Part of a small language model's weights: 13.1M parameters.
Each number is 500 + 40 x the weight over its row's rms, rounded and kept within 0 to 999. Layers, rows and columns count from 0. Numbers have three digits each. The size before them is the row's rms in percent of the matrix's.

# layer 2 MLP up, 1024x256, rms 0.13, rows 879-933, columns 0-127
107:441519511512485535500465473510553508470568554458468430429573513522489511522433405486531460397466516435540492554505458454444509490539435518512471467473440532463512500532497428533545551478448574523471561551485553580580522498517451498460436467463475566493546534450460522524479543520492416519509536486485539492566434452517509448548502508590511575494465493478495503523520565516509541555397
103:538469554564496441509533487558499473524484504482395551571523516458421485509443526536527481515524501435534514508532500506548500554562536454464558494483526434548536471499553507468467519507465554546523459487469519512520554466541507468466480460495480547498484486450508527483475510522420436511553535451481534601511544536548489544453502465504549551502461480487570469494486598463549504387482
099:537524465554526513503436479523533489445412568523528619542535459458489561391486542501538474576544517472507552511508530469513559559515532493535486466475498429525485514436491455501461547488536554566492525427451444542470495457539523481533468495495504431532489443494544465543469558497400521492513525520466448553504484455530498527543473454481476547550509487553545539499520436449501508523466
100:522447469503467484414491483477551601473525493516511487459488525509591501485549539529472528490481480471531532500604448457492492503516498520545487463594489459544510503449436476471470502380481480593551505568563512528473561518569485466508510522498519510557564533538458546507501478423531462608508445512529492492526521507532422437529538472456547522528548526496422424474493496468448447439511
097:548499549532578570473474445480410451469500463434437521548499473521490485455575499532484490535542506504488590509529447449434506434545515565425482525442497443499472547558476460542478482504507548502452451510442491563516526483482394502507541527499468527459448494515442545457470525496564578479484519501500490483552454526501442503517489501527481491539518492551471522356478481477501490453461
099:533497554534566569491485530570486513515501467415502481446535439550414562534501552521452465492474493486483532505589484543469443447453558539482458471483577567522459541442430533530466482480446477503474471485463511532550525478544537423531497515486468609499513500495448521494542462560508597557526453536533513573561442508513495555492502472531534493534438496540466505519514583422499512435501
096:401488486448505442501470459514496444475494542443516521521540506527527513572534438519474519526524512430483496507465440469505491440502507438505486442531620415484465473493521510497547410554495568606572538509441522527523512534511478564497545413466621466495483466578535544502476557430512489494537478530456505541465523468540485550488483509511477490556518471492453531482480512541471487434542
098:523452500489529501551489536507511512486512532523411548502497472528517514460520526558473499489547573450418598445468516449479545453561507512527553476495458467530511452536504480507423562475477474512521570480450491485505570471522532486453481454496494492478479503486532427477592515496502410558453553558539557517475509513544517459471426451419563488525463475521466459492495524526478508557485
105:409451509485465528477476473563514533500523592442477492419547522505553496518580473503525446514414460527433550513458439539520506518539513491493503502524480511470523456551518556536503554473487443523474486520464533472530518503502487538542445531495512519494484472537422497471472540527537577482563482548479440516540449452530510493504480484551493484536471469525518490531497543498501531525460
109:537491581532515565510510486440480501462503485435493543471501415520559511497484456483538502489458438504557543466490504492478507483494491504476520489491519456513521610525473461533527412475450505490452568444464500505488513523461481455522518474492495461544586555504496557507515491558503497506533502467525478524560483522442519517545401498442537485460445421587565498474546502513444465470522
095:502495542562558519505537478477518462458489506509532541493465553480500456471493505525453502486488483456466483486532460433464474471504492469551482570467471476440509440426514540513480530495456517502467577474433542470562507449473526499445488504517480546512535518498495507540499545477416474460449466479463506472497537464491482497518486511509572513555405498510478459539549507435505517476496
106:548506547611497497589427491515567540512455591548448533499588481538475502463537509463492481532517453536464469568487454466483523480430507584531476504494521533449535499485486450504418471473418444514482480536515465449476437545447488529452561517440461503493554455497460470489515493521514516435496501483426498454559472541475546504447533472530512445499434548508476413509446523529442468425465
101:502431499549498439422479515509505463540499509486531562498570537507539491427427490507465471493537551554443555482573463474568470523562484511454494499510456491502450468495470517520538506509483536501555456473474500467528531500564420482488564410532426470426510457517521498566416522502520491507525525463481493561486545476515521495559473488509509571557544479454523493535541522529457500528459
092:441500467484450449528530511480506500488518469486507506491561505453510455515516474412481531523481489524512520526468522493494466610521472520484503560458487527458527429500549499513446490548555515545503537464530503597442472460483540520535558541484421506515514464502518530512477548539538550497557475556474583523387495491510458502486534498537480531498464446526510462496527508516485497520509
100:489541452551523557489504482466519485495528514567488456489519504489477489414493498469496469528551446460446520502495500487426513469515446481493505471493556505513512527572441519496464524509468483533525544508437524453458515426432491474557419486525577449520497535447471512574518504476513533519463416542576428480447496557470481448551491489475520522507487468561553498505536526514566493501551
102:517480530510439464426516569493468498467458466500562581531490488483446589553585481501545526544552516541502472523527492537494498507541556466507429489572465527485477496547508505468492524492549496516454559496489458503486464490465463530519500470511533448456533466537568533461482521474518536413520556528459527502493530461499406528384468458538492530486493516529489568503495464482570460496477
097:477521492463527488440477532533509466474605480537468560453439494503539616487567495519481419498541478491520561516468519499508547523442515448492422542549512435580502487567592562473555531467593481484528509612517409515540515513444502465536493472493479543482512512512457517534588446544490405506495531523514435517502522448500430543474441519492507519510507467540554423462532540530543500486467
108:481552490494520526437504443439525521509455477549533523530454555493473475550517533546427542430555432459468570516468468466531553472455423480529520483558515510489444489512478461451475568564540515512494516556461530435553538544528468533466399543551494528533542500476522469436565495389603485492536507424565490536508494505532457498406519456496611531439580463476512485527447488514475521465498
091:455497595543490516500469448556527476503503489514435501558442480505480598496429460491449499487578515440492520574473494516518455476565554505538494408464548491453552517501563530522530501457467446552535524477529512506438527472459510522489505499481515524527499492550471514504533548537482560474528478591476524437537437512582485581515438440577590488515477559532499516495483547514509530456498
114:538468471503514534489471488500515479531570503503563453480485490477493476497468526482536465467457466481551439442523485451479519482507547520548510469532540469476428525653509482488473521512498570467492469485514439424566504494450493467482523467539468503482470565460559501421513542431466473581489498509550505548494528515457511483505476556524494496480510555455530599460520484416614455444514
091:474505496470469463533510452443471378508502528519485540534439513450470462573438552512546508498470477512462564566470494556470526472505496569455489524473516516468462484574468511505425458558468525508547529520443506529458516453446527521503494470517526520510442512512478486554554542488484503416491513513543439498549542533512548500536502565478436532516599552449463483497583518457531502447482
101:509506501620476464500526543504550429471531486517610553540448452540475488591564487457516509495472497496524537509515454577476523434508524526545488538541461514526521509512516486504489557559486497433483555469469498503459499520523511524526499486499504504516533443498543519430518482503489512526524518449524482497499479496521523516520501474484457527500560475539460430454484579554537516545564
090:489511485455475492502465473524525493423510455466515590514566502534485480488580502492505503519415486493513499444534482559517502498454532486491438453486490547571475428508502546503498516456562497542505450553515500523496498492497501563426599549530509492513490508496513433509492526469477466639577489510508531589522492479431503547537472572573467554550486539591540442470481504367493503470496
095:413478514496488498421511479500426492429542506474534586528514597491457481492459556467449429502576536512500444519487506450447498512552577525524484456564474459528511471546544550472461465480570488483455505477498443505568522488537527510452504439461554562525532547464527446529460456519513503521569523515518492504534479527528503466443454497476550525497517492432506438400457529472536539462494
092:497465502570513486571494455436492531502528433515472488452535479497493494509470452508471508498458464481486540519471494551440440533585475478458499505500531497466521555539506535511436522550487499539560513525507451503505563491506447524460585552536519574500569547518560488512467630412507553417483506535513502508483503445523404564418484587487564498520500496510564525511564444519523549474417
092:446536549539499440471555479418481533518522443486461536516564608528476557466436553518487472429485490453492455519524495482492501542481450506466456456447503544539551518516524460470513462429489478506483458504507473503493562429512508470501420446466510595526559459405537612516446456442530459506532511492521544483493527518597522494469478501490546498443571544438529425513519518457536518458518
083:423476466469566527443497461573543537492540495551425485360455459487477545476555501490503471433425513449511507443486558427572488474409473482447395534466519451533523477506482503459546547466486558486500508517490437508533494490471504490574534517446473515453450479467444463469507520469513465459487458473605470497543470498534480487478494482510589453537494490510476429472527500488500470498519
105:549447549432482552507531513502494429484587530480447538477534446418529496487453506442464443578538490542468422515496529475470466528575437500466509564380531459513542473538504482490507512499491531530459456439424538548545488524539501514548474508505489476489465554450506525521490502518524570499544473463494433521495487453499508513471495519486525513454456488558532485484528482464526493525513
104:401465520523548567415516488463453498488477482498449506495517494550498530519480534470484475548450486418483487500502550465514502584449532457478528423523471403504546484531488490510455496433502491490555554529544586513514557548508471562470461528462488479469495510503500581529567521471467537587443494463597524460506567527460465486508486466500456473554487494493537473462521513441496502475484
094:444440543528468460501484512562551489529462493466441590523539566532477522530524488514476459499558520507530507427532520496513446462531512507559484459483527510497538536535596526434468562476486456539565449529476543552466436438535440512467510550584496537526546531480547542466453512504459514462501506501563536445563497482512497520506520504459572499457419498508474491536471497522478577502472
108:457515535494436412490555509510521494461461489491476429514487526529538576494461499567550550462482434496444488476449488495526467469572506491508514428554499517484481498521494535542487555452586510486568506474528599458520453482471434515475444514508551566561597503456488468536564547570561461513450484491501466557559477485532496444473516492526507440557445463533431502522466503475555577538536
106:476476553567435547474510467557453409433497501521461466467555559511608555485518491480510515489469500522440531534512563489499491519485472490512499469541551398541448483541506431480483514456534573506472511432514456511492524484462462536477480464541425527508544471491489529516470465529487530486487429508502512587506425501485518516577466523516530462440520480530609479506465449430500515476501
107:495483531536456527494451462531436474516510502474541499527521477471492525512495545516498490449453443481469504492497488469486493482485546498489539507481596481536551500440468532509465439503484502462515477480422381460553476508471549448563485481645456561493513443518515562530538535526437475430537551480485472518465467518478527503534463553519451480401445541541478590500534516541479521499484
091:464450441441524479524451516487503475496497486507467505556512494486493441525520529534491486563504468539481589490425525510505556502462545510495519567497560475548515512556482518490572465474521544495555452501476427530490503479519532469499552479529554462543517509503491503530434585471543521470532477522540488516503496541488506528505528484465481566575557463505423507483517461483524569541469
097:524485515519447591486520425456546521471502476507513481526456508553511545390475492566526467487476495526457551521527482494469461492464538472541487495511448507572502528548570489458481523431514508501516503488476503479517527490500461518515446498561532475417442530452449577495521548467482493470523506541475528475481564516503591545497482532533540548414501477466546544512462537449483457568484
091:532439531496522412539457566466559522442537452480519469488502509483523527576483498511512551476477468464496516511489498593551457539434507460498505460495517539494479491462563534494438553467498383479540521536545464528514473443451450504518479552521524559565556545489501518451584424491497482498480551559412441533495465521503505474448532462473482450550484507487476498480521470511520412479538
097:488494450459434545475575475551556566420481504509505495489500510479527518581493488467522493480493468606567463512507502502543466507460546473479523463528500526491433478528522497447609510489482461502503463502489455495557547440468491485508495518519431469454506485472469517424499518421479437485586559538560507506530515476559442477484521466512434414445494527468483456480522532467568429490506
086:496499494545506549552525437570527484596415417461476519585498546515482511499518545521479530463478495501514433487501498425519513602512516450561550480443481513494477564486503498455475528572418463494434499470497529538466493553464516445364570532507531518504506450464498534515511519483460503550472533546490516521513445487483536435523514465484542532449440514529474571438530580543529508481525
090:529468529525473476434509545509458512546496552497488414533462484425515432513554541513412441547512548548456495471534461494488534502504548545519489492559533447557531459512415524450426524444458478544423440491516525522556461490506521517503462428491449496515469506578492508538473475487493565540600505445534472501491503545489562498506496541507468470482545504506458525446531479469485515516512
095:454519468487565450509460565489483539399511498502487525520533592520541499482546461498538499498527544538496488532533553492452498537482559448521505449545465536504511573567541495525473459577505495488587499495491528511538472509462514536507447407554536550399463530429512519539461538437444428448582483495521461470501546439496445539481585586505462555472455517472466528459547451473544562494512
090:468537563502498505489524396603503508515458487466505469482556513474476496522553456474461533536481470513503482480470526522457470481486521490476475546513510492476520496461545489505509561522498556523435464526518420512503468486515470491474519616456561527554498474525442502458507512587495488482504503541480497518593508486644495495455579518567504499512415464456547536520475510429473533490419
093:521545483519480496514511505506530470485461455426547559514508461490532514473493548531528448453502513523497523408508593546438475566480500515505497478532414521496562496543561466487495478553487506494524472461427514490481594438515468517476452459501520514491533524481469544457455566523510501511495491538532477525490523533445493410443543509463576486470522494477505524510472543443525543522549
096:436392539550531497476506465493554462524489470510510518525543473518474451487547499495513528535452499513552479462538472501532479417490515436444432603520583485526620438403573491518435557482479466504536492555484439514550476499489523514533555463536496557512434452489529554476481458498451474458552525517603442499524525416536471439499466519539524451494500536439498436422469436485536458456428
085:511489510588471497519479513448527471505411559493477485470509434467466484503576507539410546564494520461489579470509456453391484484498555434501542482465482553566473554524526459506473506520519539566500520449465451458532477417546495566504523447555563542534527498537496427424535531480486522589493527471479516537549488422461548539466528477467424496553537595502500510473465461543505499459450
113:471482488455561554547504575539434503546505454466383525456520541462436613530532487472520521523437450470496492551428496442420524565493475446528499508431507486541468499495563507500517508501570441498509468441460517541498488528466451471514528466499504516462501502492513543441532458484528462493534526490438428569494523534503459621465486496622496537502524514501532518502532492543553439446502
099:466529514488511476508538532522484510482504450533467504498483426505524501531523443459572517489495540490560511499447549552499506458520531431479527526495558531536460496484511536540469541479547502550534505485454517460591504500424490482570509439453506496482482431491544476485480496456532405525507493551519470586525547498450477562491414514489517445509462493481493506502515521435543503448505
103:457506485503505479503526495471535483471553462458535571462506528563502461525495493404544487486471541448556547529481498486528543549526514463509565525562528522494494599468488451515523587559502492482462518536538446415523521504474572540503391448550530611486514517487530551534537463474525516496520486525546574488601475490565482482509564537556509519463455486567508488459501519410443571486508
089:547508465474520477509554525561579501557566485439502484494510464534484452427482600413539489432481514519461467531406575523489462516571462537467531487540464492566442450573492528513431489558527522534494483446531501517514509494438487560489484534483445473493528512545471515501435570528518544543467497535438428454509536471522521458506519493439569543497563442503530445366466418503494596520525
109:428483494473466533482456449539446471479429534512629478505519479463543572524534464499472530558488537493473473455613527451453519464485450504472524417498514463481539525531477455490528514498534486521509515532546418550498488519376527462485475507484545549453533467497473558455571400564484464488521475463465504459528472531575567525499545582533524502559457487559520483465580551519521515487441
092:524537461468474523381427528590492415531522535433411527502447478459478467507515457462452395514478473453564474478513479501502476585568513473550466487482473470507499477523535506490454560511511517560502530508517515472514467527439444610429475440493514518481481513539503511491488506591551505520608451540498473499468549502582526518471490476526533562454397498508503486477452561474530432497469
107:401492395505500501492596493420573461474502473507496559469497486508526494468521475449515507576530525488529520547459485511482513445533406454474525534469448511516475615549515521454527552486579453530527498431483445505549520477527499524528446487499541528539478546413581482474539561546522534537504487507504526514490516513490443505521517534542534502515566430483483501465640471489554469557397
086:556520515479428530463516550469437503468537478520499533513502549580421476473556556498550447503482519456507434475513513455517462501533514563440557495511502534477466467526493532435473529480517530508562518412514518528436512531563463501548550487467476521451558490482516540513495560456499483502536468582547518479533470506519503556530550522478464541503455461476451435458485527496561454391503
099:475578513573400513560576465495581521414493504540511497527504496480469527521429450551510493520465522498526518528510536582537574499535496469440518445518488523569474487508530465447500540464586506552468500513534484502508488587508478558488487529540520519497446502474495479487483444504508456475462487497549495529486485515550489503438528461495477562530517475472545565488462552590474546538465
099:514547595480464515531494489523552425472455488489596526544481516547466561479481440510478470463554423581486597486450578469448492515497430532517466545495500451447520478437480493461452494456457516522494476504451460494416482508504487535475409448506487484481538499514497491513459462529471573449542539527488494499499509539541598465554490540463465526529489505482551545501426533509499593530432
090:510466502519550520534522429506521505471517497500521507544417469530538482474500447557457477506550536477517557451437510555488415512563474530443520498504450491527457536535531560507470497493497510540517517501556470527487462501476503446462511469518576509495537475559467472509557465534477517469480508440452512469558540459474500441466559579475541466495448522531454511567566431498570498454479
# layer 2 MLP down (transposed), 1024x256, rms 0.078, rows 879-932, columns 0-127
102:465522463452460467511554493555449491446458473519517515428461479437510501523473447515573496478491496516434447434472438545508437384530526419558501456540484531491566511457498378526489565430495537485438493460533475468569462467505463491507513513470530505470454505438445523496572523495487437564524506522520561501488522495499561532470532456531526490533523547493513549482558540515529503534529
109:560490558554539440458512496530497485552516576548440497513513547487471440428457493469588473530496490522499550524544451473458452465494552502484526500508507445491482492548484501531490430504533466548535531525535556535559453490533440537545484440468437509416520486421482508562578569498502532552481508498544508480505511529462515511558449459537489513449443488530557544513398562506510506489531
095:455438549531505559428517475503465522536580491596463542437486539478544525512508431473489518511465490482486520472519486449442479515491461491520497538496500407509494523527526489498515480518498503527451495489543483441505524470427555568481515542538551416532530459487507490509562513510470484561522458446510565535419574461447571461509436504526444525421524533458525467513513558543428540494481
098:516523508505575513404459479485481515484474516497586507498550545462525512453481579465528566454521462511543516540489464469423453520509465542455464460556524505430513505501529498464483467464513513516531494473514500504502567501474553483487501479516430479459529508532449464507518500486512518456407468436511524490519563427465501482518378516538517422551510473524427482495509508550471447546565
092:471502483478549564443480538477483542582531529496551467454514539488482470469402566526504469476487562532470555538429589460457506521487485455528478545505493503534501493513498527506503502544512490446547499518472430486487463488531458508505511542528493470517520516515503491545511487512417490565557438527517577452482527439395542444484502425477499530424545383535516525581535514490470464524552
103:556475542559457488553499513503566534563485450409496563539547507542455444467525431465518465524529490462496567452478518490475500457427489484507533545473522488443495497465481507448485559492476544465524488512473508534497490490493462577502512556460497503484530461523556553465491465478464485501472451509433461423547480460521495432452456465441544537464538514447469468494481526572539547511493
087:473496536538550455539455479516484482521430547563518499546493518542553468553476464561492518489626492518506488518528461525526510576545436479498585484422520505531517518488489449501519547389507517494584517524491450445457544516543481454469455506501580532556461524452493490465493519523423514435415510551517546516478580481519483429535501522484561414474474430513525457502418542525498477534434
092:503434479421484527502503475428468476454406512509456481510477449462534431524495473444463455470476512447447440485444515493520467534550456508413450493542560517450529538410535539549523464442515485436544477471521523502516440465444484519503544454467478553517444496455526457471459524540454543503484535491502529510559530604455462509527490536524519493419556503441500514428390524541495408451460
125:517537458463450505572515497416508493499516533485573467534476472545484480480465454509521520522448449421538496574478453487529513531491492566451504605546574482466439503489481501546514509509465543403467505513426440491499488506496463499471537556484521478483487510575497484459552480523479511544479527491482442547477442484480391581566518505553553460464495508440446528506438431542507463474513
103:566409507500551511472549450496466550485436503486526518557528507561509483522552439486499524487463509509454517506530530463507431488495561435489505468496467490517536460438504535469562486513587508571510529540516459554481502489522527536471409461583503562537473516532546434436486525444476416486572511492440485499492544465482527498525422477491586498483533501425496627455455488459573462464473
080:567535519488520515530522566511493453524552493554452499444474515493471497498514507510482461454536543504566455572476637538528526452604452500543555538503528546387574546365548427445494517493556487448576492474508517529484469556439501483505512517479533493530506510453539494517417467498555528495524526484485545491476513492566515523524506522523498494454536536522562518475475488633558560529468
117:501493508506447490483534531522446487491483483468510506519492485571457481491530435478514488499443362527536514522506478423502456493438510497509531538495531505444519482464478482462495515467505564464509512465505463516543546574561502570538520532502560501448494588486430470516519544500533521502491539555520523463490507408556414548541453493480541508457521537523506485456457443510538456486477
091:474532535462550482473516471473554573454561539510516517502531580437465427498468497512595530475525520430462509552476481496493480486506529547485538550489491435471564501559551466512468468477516519514487441531496529510572452557507524503469509486482547480486460458507482467484486539465524484500457560546452549472438490549364566472530504475510455489472497528487531430461483485519478514477556
098:455508522541459514467448491513467521482466543430501497511499452569494489497435501547456500446447499490568496474492415528528493474550507590549547481544462446438449396492541437509479490542490553532465505427474559480509488524466473439464556508490512523513504483462502388542449478492526498465406538518419525562519481530475564519466454521418503514498354502408450541534448517538486551549430
113:486474509483512472420555541552532539488466453557510507479513510587490589482458492503514556416565491456470518431499502485496514459523544520522504551501510544421504489487541450504469522456487546485468486499487551486502459531488450475502513497543561534432453470477508446497519518496507374590408468516532480561469441435450442486517441446443526502442523547453412453438537475473566437457449
119:435501504514476442542578464512522526525489546484563445497475543493553495478478479544533494389472452477482555501537494519486498499497471460519485550472486473480531512496536493534495510487499560468512468528525485436520557479491471508535447503550511442588454473474553524546547480484512494507424452537365565528532506514502477570538502469514416532524471532421504552529450509558530549505545
105:414497386420464448544479540514549502523428489542555487470476485483515518485489540547489491480493515551480499476460516548472455524517487441420491487460524555483534486417506561514569450526456467476540516500470499432480475623441484512546498397538487502513567513531516508482505424535514497466449592493506445503552465531480536525455486468490539466487523512432561498480498509514509489509474
109:510479547471486561492505479442539534535464453543565506474438466505491519467507517498457447479415510467503487475450509443527503435486447473396553493501517521577464514504410527479480515582446563543492490543519530494573418536611468533540546554463443521540501481462447540420480530505472446439520556440451552494527535558502541498506528516470457481406504483491513491521522477492517491536488
104:485446514469439507494554437559399488503430470464530546547518510478473473501471472469517544490471594510543447569557572499485500564571473501503483472550457491451560537474473513484480565473456542556494517467509491525483416572492535562532543492467525434495516511571520496519585507468497505489493473477476528511479510470529540481449469527550468483514435501479474530426366515551423513558486
096:488490473512519554454514460528552498492478487449581527475479473548525490507508501498547500560483549474465472492466523525608454528550511460511503532438480523462448508570521451471493467435514530443460512505493517527534464560491509533528525487499549549492493542525489509462507580503462468537433471501443521562462482478463448549506478494425529443469467639517595476527441500518468440485497
084:530437490523466450534557518538468468542506491412397514452494524424544480513537469483503436514490516484543522493456504460462529537477534475512487566516456510587553424551563610478551546511502524520461452551573483534522465446545507470515518467487441514572523539477429511483477449470529472506465497531525529465495541570593525426473490481549522469469573463493530521479528452472481456535578
094:457598491444533531413451454608445471485421491417452538515518510477490525419500509498482444525506485479543450470529426496503444499501462438431563544452498478425464504472539495456484469510515535512479521495535518535531524496493513491473521537467490431570533482487487490572434481535458516484481493497486540558497520504498438566429467496475504539543473527471511593555501440475470536483523
098:457438522488455493471509489493541482514471500528551533536450566535503560466549423444473544450518533510546521524510467561471424530490507533502489508506474574520495488484464496495545469521582494507446498499474500505499502487517450566589523507494527437549513530508528468475456449532523485575454524380529510489544533428421512513510422454456393485506512550522460528443519536513456458537556
128:521478489520494475450506508483480560554512508434471575420497551540455490544498557428428410514494583566456425457472376446452526510535515493501500480534505516535478455532388547443517563547494502498521471526465505431463509545470544525518531550433532489529538498470477520502494504472511524496532475489511427476489536497435490473499459566523525495444456463471540483431493506425504530495490
110:474456450583443525468543534535463525477450547455545566462510494546518524532524511466485469473511557502460494539511467528512466508445471526517494465525407531559543439500537458436531487541552494480552466584559525514493535434512494498473510530535425475538510504519420436502495454600556516460517468480504539475493512540497557504466481534459485455452479486429516431590496501582490529546433
105:495462485470580514485527546553472593467535573463422535499518525484476544470389492468471471503537599522502496446489477486541493540532525484534530428491511524504561478492500491454451521467502417529522542595455498490498512453600498523541502532427451480460547520494522497547610503486547498540501520464492501423553487502501524470476563576539473521491473562451575404493444518431473453506482
088:553461508521468524482506467501481466518560452499458488434483496458461478535485476515465423473519483506536470449523490508489430481454514494477493503413518498431494479451557505508537477553495491426488532474533465487468412472582557491522524467504464477491509444485534480529427536527553473494536577528467468478512460503536534544568543487503403506537514518456493491478478480468454534496473
107:490520485521580560451503491477471456496544484461479489498464486451555471523562469539541491500549514483514441582425582515476500510453507502502502509459521585548501444474491575500500509497462414488500548511500439525490485601522462510470458520551499526508502482536488558522481417512501541506444470476450425525496451440467471465468499481412479573427500497473498544589543561494507458505460
093:502445467470506504453485479528506487531464441537469513537512508555500509513519518403509513464440455458474443529520438498507453481450463497561506577492448522506543448420470487453530435519518497497532528533537558532534458585610520538511534443481532457470442436550448561509471484572441542509540509533521523516523476527474435502511485449469528423481575491541489512529500492506462494448439
109:567484529499553505474543523500521477483499484457506497444540438622503512575527530507568514574573506516562536543469559474492481425424445541485465396449402506494516465510440459478596512535582551523480403493550515459453495455529479523476522511467458551532533478441502493517534469485514424510485550503453425507538516474470465409528523518500520514480465552508494542481519498510498445524487
116:511450509446456579480530566512527489519485472464482513468560573537447416519470539460416503536493427522495565534590493496501533500438548498495493576471442495501466530470493533519463493453559500559487481492526502500446442410477506497518429489496517473454458506463470512505466575483504462533548508461559499442533498529499541457509457519517551498491604523458517511503489484516511485482406
098:583475476494520478470526513499558518581517564433539523516485427544526575489505495562549523498463471552511510526495505424463456550537486458558549508451521490424500455406488533440487518537543435518585447447641524532509541471579500463495520401487498465567454495452484459498500574525504468467527515511541482551465524514482522481444563432477557435521534563553468517442526558491472512517568
115:579471584507544532473538456502480543509543455448428499532436512527468500499489513512456516466502418468546456489489526439495522491505423506464525491560497504497481497498443466455560522478473505535487515488600473569481499431493554465410560579491521474562424521528449484546470460516453509529532470513501443456462531498497476510551516470449549415424487530483461510535499496477503464481521
080:555524516402468454459498504526478519488460491530503392578500549470528478562518531560460509444467490543451393466501513486489514431476437524546496530491492451518493502452500464489552533463487421459524526516453493483471493475465492511474565529444497441485459398450447490475501522564458458521484453559531577483513478531444477446496513450560474495453492529547500481456465506477477489491493
097:517445571565465548530441539551523513512513500527528530475526540567505543542490442554459483508443531617479536502506424480492533422632519550527519457510469492499558527509580428527496505570484562505562486437478483439532501490529446532488535502447500483427382522456520503454491509563493503530428575520508509460472500515519538559537526485511530448460521523501502562420523525563534504543524
109:525510520514520544502532442495431480537467487499503564541524523528448476551534446444508556405547503503407566477536503483488460484434523544474468550407459459494530515481521425528489501471494476526528466489497538498450532539536607541487507396497485464502542519541468472513500488510575487371522464509501502456482566476510503495435514474479588457574505473454497527461480523483546505512539
090:414513461552530507515423572533538519462484477547485546536517491486502477496563466543457504460446531440556517478506495486468501470506426492455489528534489430457535468480510458559475434568498448559531457521492486452445537513445487517502548572515514457530543545498516464513525434527570519467527532431444467487481519512454483510506539500442558453488484470550501509630472482457478480472522
083:495481504528513526504531546498521528481552469499546590490504442490565483504470476510503528557548479539449562503507467467472415491503527516496533549479543497499496474487436499488529509490626489516530556559565510508516461404437574548469498549517486486533537501506578457552529505512488459504506518546402525513450554547538518464514535470525528519541496529496437466456500497442552485512536
095:536514492487523497523539523498510467450523448554536518485544464481444496525484601552570558454515439486525485513449557492457482511467462574498468485487551486456505540511507486524517527513461471470549526559515447550516477457549496406481429498499558474392490516516442505467487410537467477494549510539491515472566505540466540521504505470529479386545566509537499509492511527456472483473543
101:503519520487494485458468473549543490524536554497431492438517515467448426559531487504461612455431453458515456515505519458491500495398533524516487477471446523532500547519501498473522512507509551486510545481502467463457439566521382453451573478436525478463524507493451528475472507557543499563514484493547465529489471515421487530593462490519534528447475498431516530518480545501403449497498
078:550473570493482490517516557548587524438471500449485461514527460472428541498480563481564507426509574571528524488499474480455528553511490566489562411544519519521538451517464508510579556508473480496596497533502519417491437539484574504512549468467495489533549454531460431519407467504503502484457468533523544522485512525490500519525499566474567500470501520543482464458506567464470537494545
103:442494470476498468566459578501485479507532473493482487531426520477540496521428467507424483417478495521433503535471519439476501556545531494465508534475538545457530481425552496483517489525526513549528500486516481531580519523527547483483551477452538471409505460515450479506484493489490491461513434544493617480495483530485507543463533432458457536416450469429570494398474500528510436563507
094:477498514469535505455528423458476439500456485504519526526539443518503459419562544479523476463517459465469530474542494408500459466528538485499467517508513479479476404528510437504455484430531506483502535463506485525510496552511394491557508427529483500497435475483512472439554495503460463541548518562535480582521548530503445489488438470519573451418540531543544453423441523503491436521396
092:493490498504424469532514610554542547459510460513468552528460529523527479468550528558493507495460526471543492528526565423427525578462465510484456509486521476537530497530524504550536555497503460480468473561485452506479486451497487503499475534454543473468511510511469487534506465460510426544531511459540561517502546460468450448487474493555484563481543405513511493429502590482501530469552
110:530547526504483446529511598533466508499417491505458480433527474484510551534533517516531523434469482491480492555489499475524530551537477498469434513525505543528513493479518497528588471545491488452447495553503548467534512562579504438590435427477515493497520451453543587454501453497554493492374491455486492509480473484483507473457424431493494452566529478426527509485552522581521420486484
106:558507494520442535481483476512489483493486469529477464486464510481476459512451437534568461495498478458515415475505474510533517503576546561499428485495525518493466452496455501485498482554540508445464480526529504526583428497440510502480516500517504474513578508467543464540458453541487494542384451536476508530494569445426534535474463506433484506445460521461432543516463468491523477511503
104:517479569520514545491507531536423512541481532479473435502464529459473498542502529470555465498464400486481483519534468519419441490460493517450480529435498449528471483471527533524481505509520492481506439375587581535519512473534412514504443478482475435449491504509575536458461537434494462483473595516537529505508524556494463562572500499507497490457456488510519375472457543485446494548502
098:571479520489472622526498469459433499494456482515518481521512514452497449529423489571557508467526454548517587414570511542484574481577549479519495517511530519483522522471482442506489477439462562519499542489504511497569447505533468503479502492472531460493486504458526465450509471493605538480454453521486548524538502527408487522473500532513553505484457557443508517421484566527536512465475
105:528492550557522520456487432504534471563435533405542457513537427498456490493442484517485485535484547513467481447498559471486477509554516522529520438494464454524470516510561513457483454513461490481445451513497512478488571523600438522559530453468496463420495473504470515508516527417573489470492506455448488499526526518545518500459474508515536486442570514532476565575509601533540470455462
098:532469510543474475533471505485454452527426548507489471513409542455498500492528442485505470453461442480459528414512465488525491471499527499507498492474632471414540557442471508512460520489552484573445423455478498495488503525466522538435555487517478461502506468547477515490535501450508553468503480510527524483515467490548475549525457476515447440478421474417417478455508513468487457483530
104:512462514506521498478531489466482503434410478534450431470514501526497529490551557521464507531525504495567561425516478480538550475427522586492492502486489533441510552498492489586485522496456489515421544566456510545458502458480455452500543488551524476502532542493475459453553559539517521529489483495529509512467462574432495476496513552489515444420496575463519488429479582486483461455456
108:542476434529452574509522490532497544382490512449489460392511487463451458587423544499496546509460539530575499502517453501520485453503512474543445513477538484491547499452455426460555488496577479508490510452540508468471470497529473534524489542492553528508525512466466525509451502555461468526523487584490547495419550510538493524530472456434449388476508559535443548541534472526558491435441
108:548499484480515522509485459543496519489489547510514474527495534536557493485470503578519525481484587550548448503475526477493501509552502464426475505555488514557473495549504474556459511520515494542494505510565530516539505490567363499443483489480472514460467544536495461494492509505491472441480520539530481473526478528552526518398498483538445531496523579487521574511434458527525456538529
095:559455483439447526472483527445474523483477534490478491520590527487544455554535513484547453375467485518518533522514507471502430564494444511510504469445442517484536528545492459489583487512567434564515533454501593540434455546527516469482475435520495553476490519546534471449497526491498470482541514473438492514454577513511511509465494504474552486523547567537540541446549549505544464542442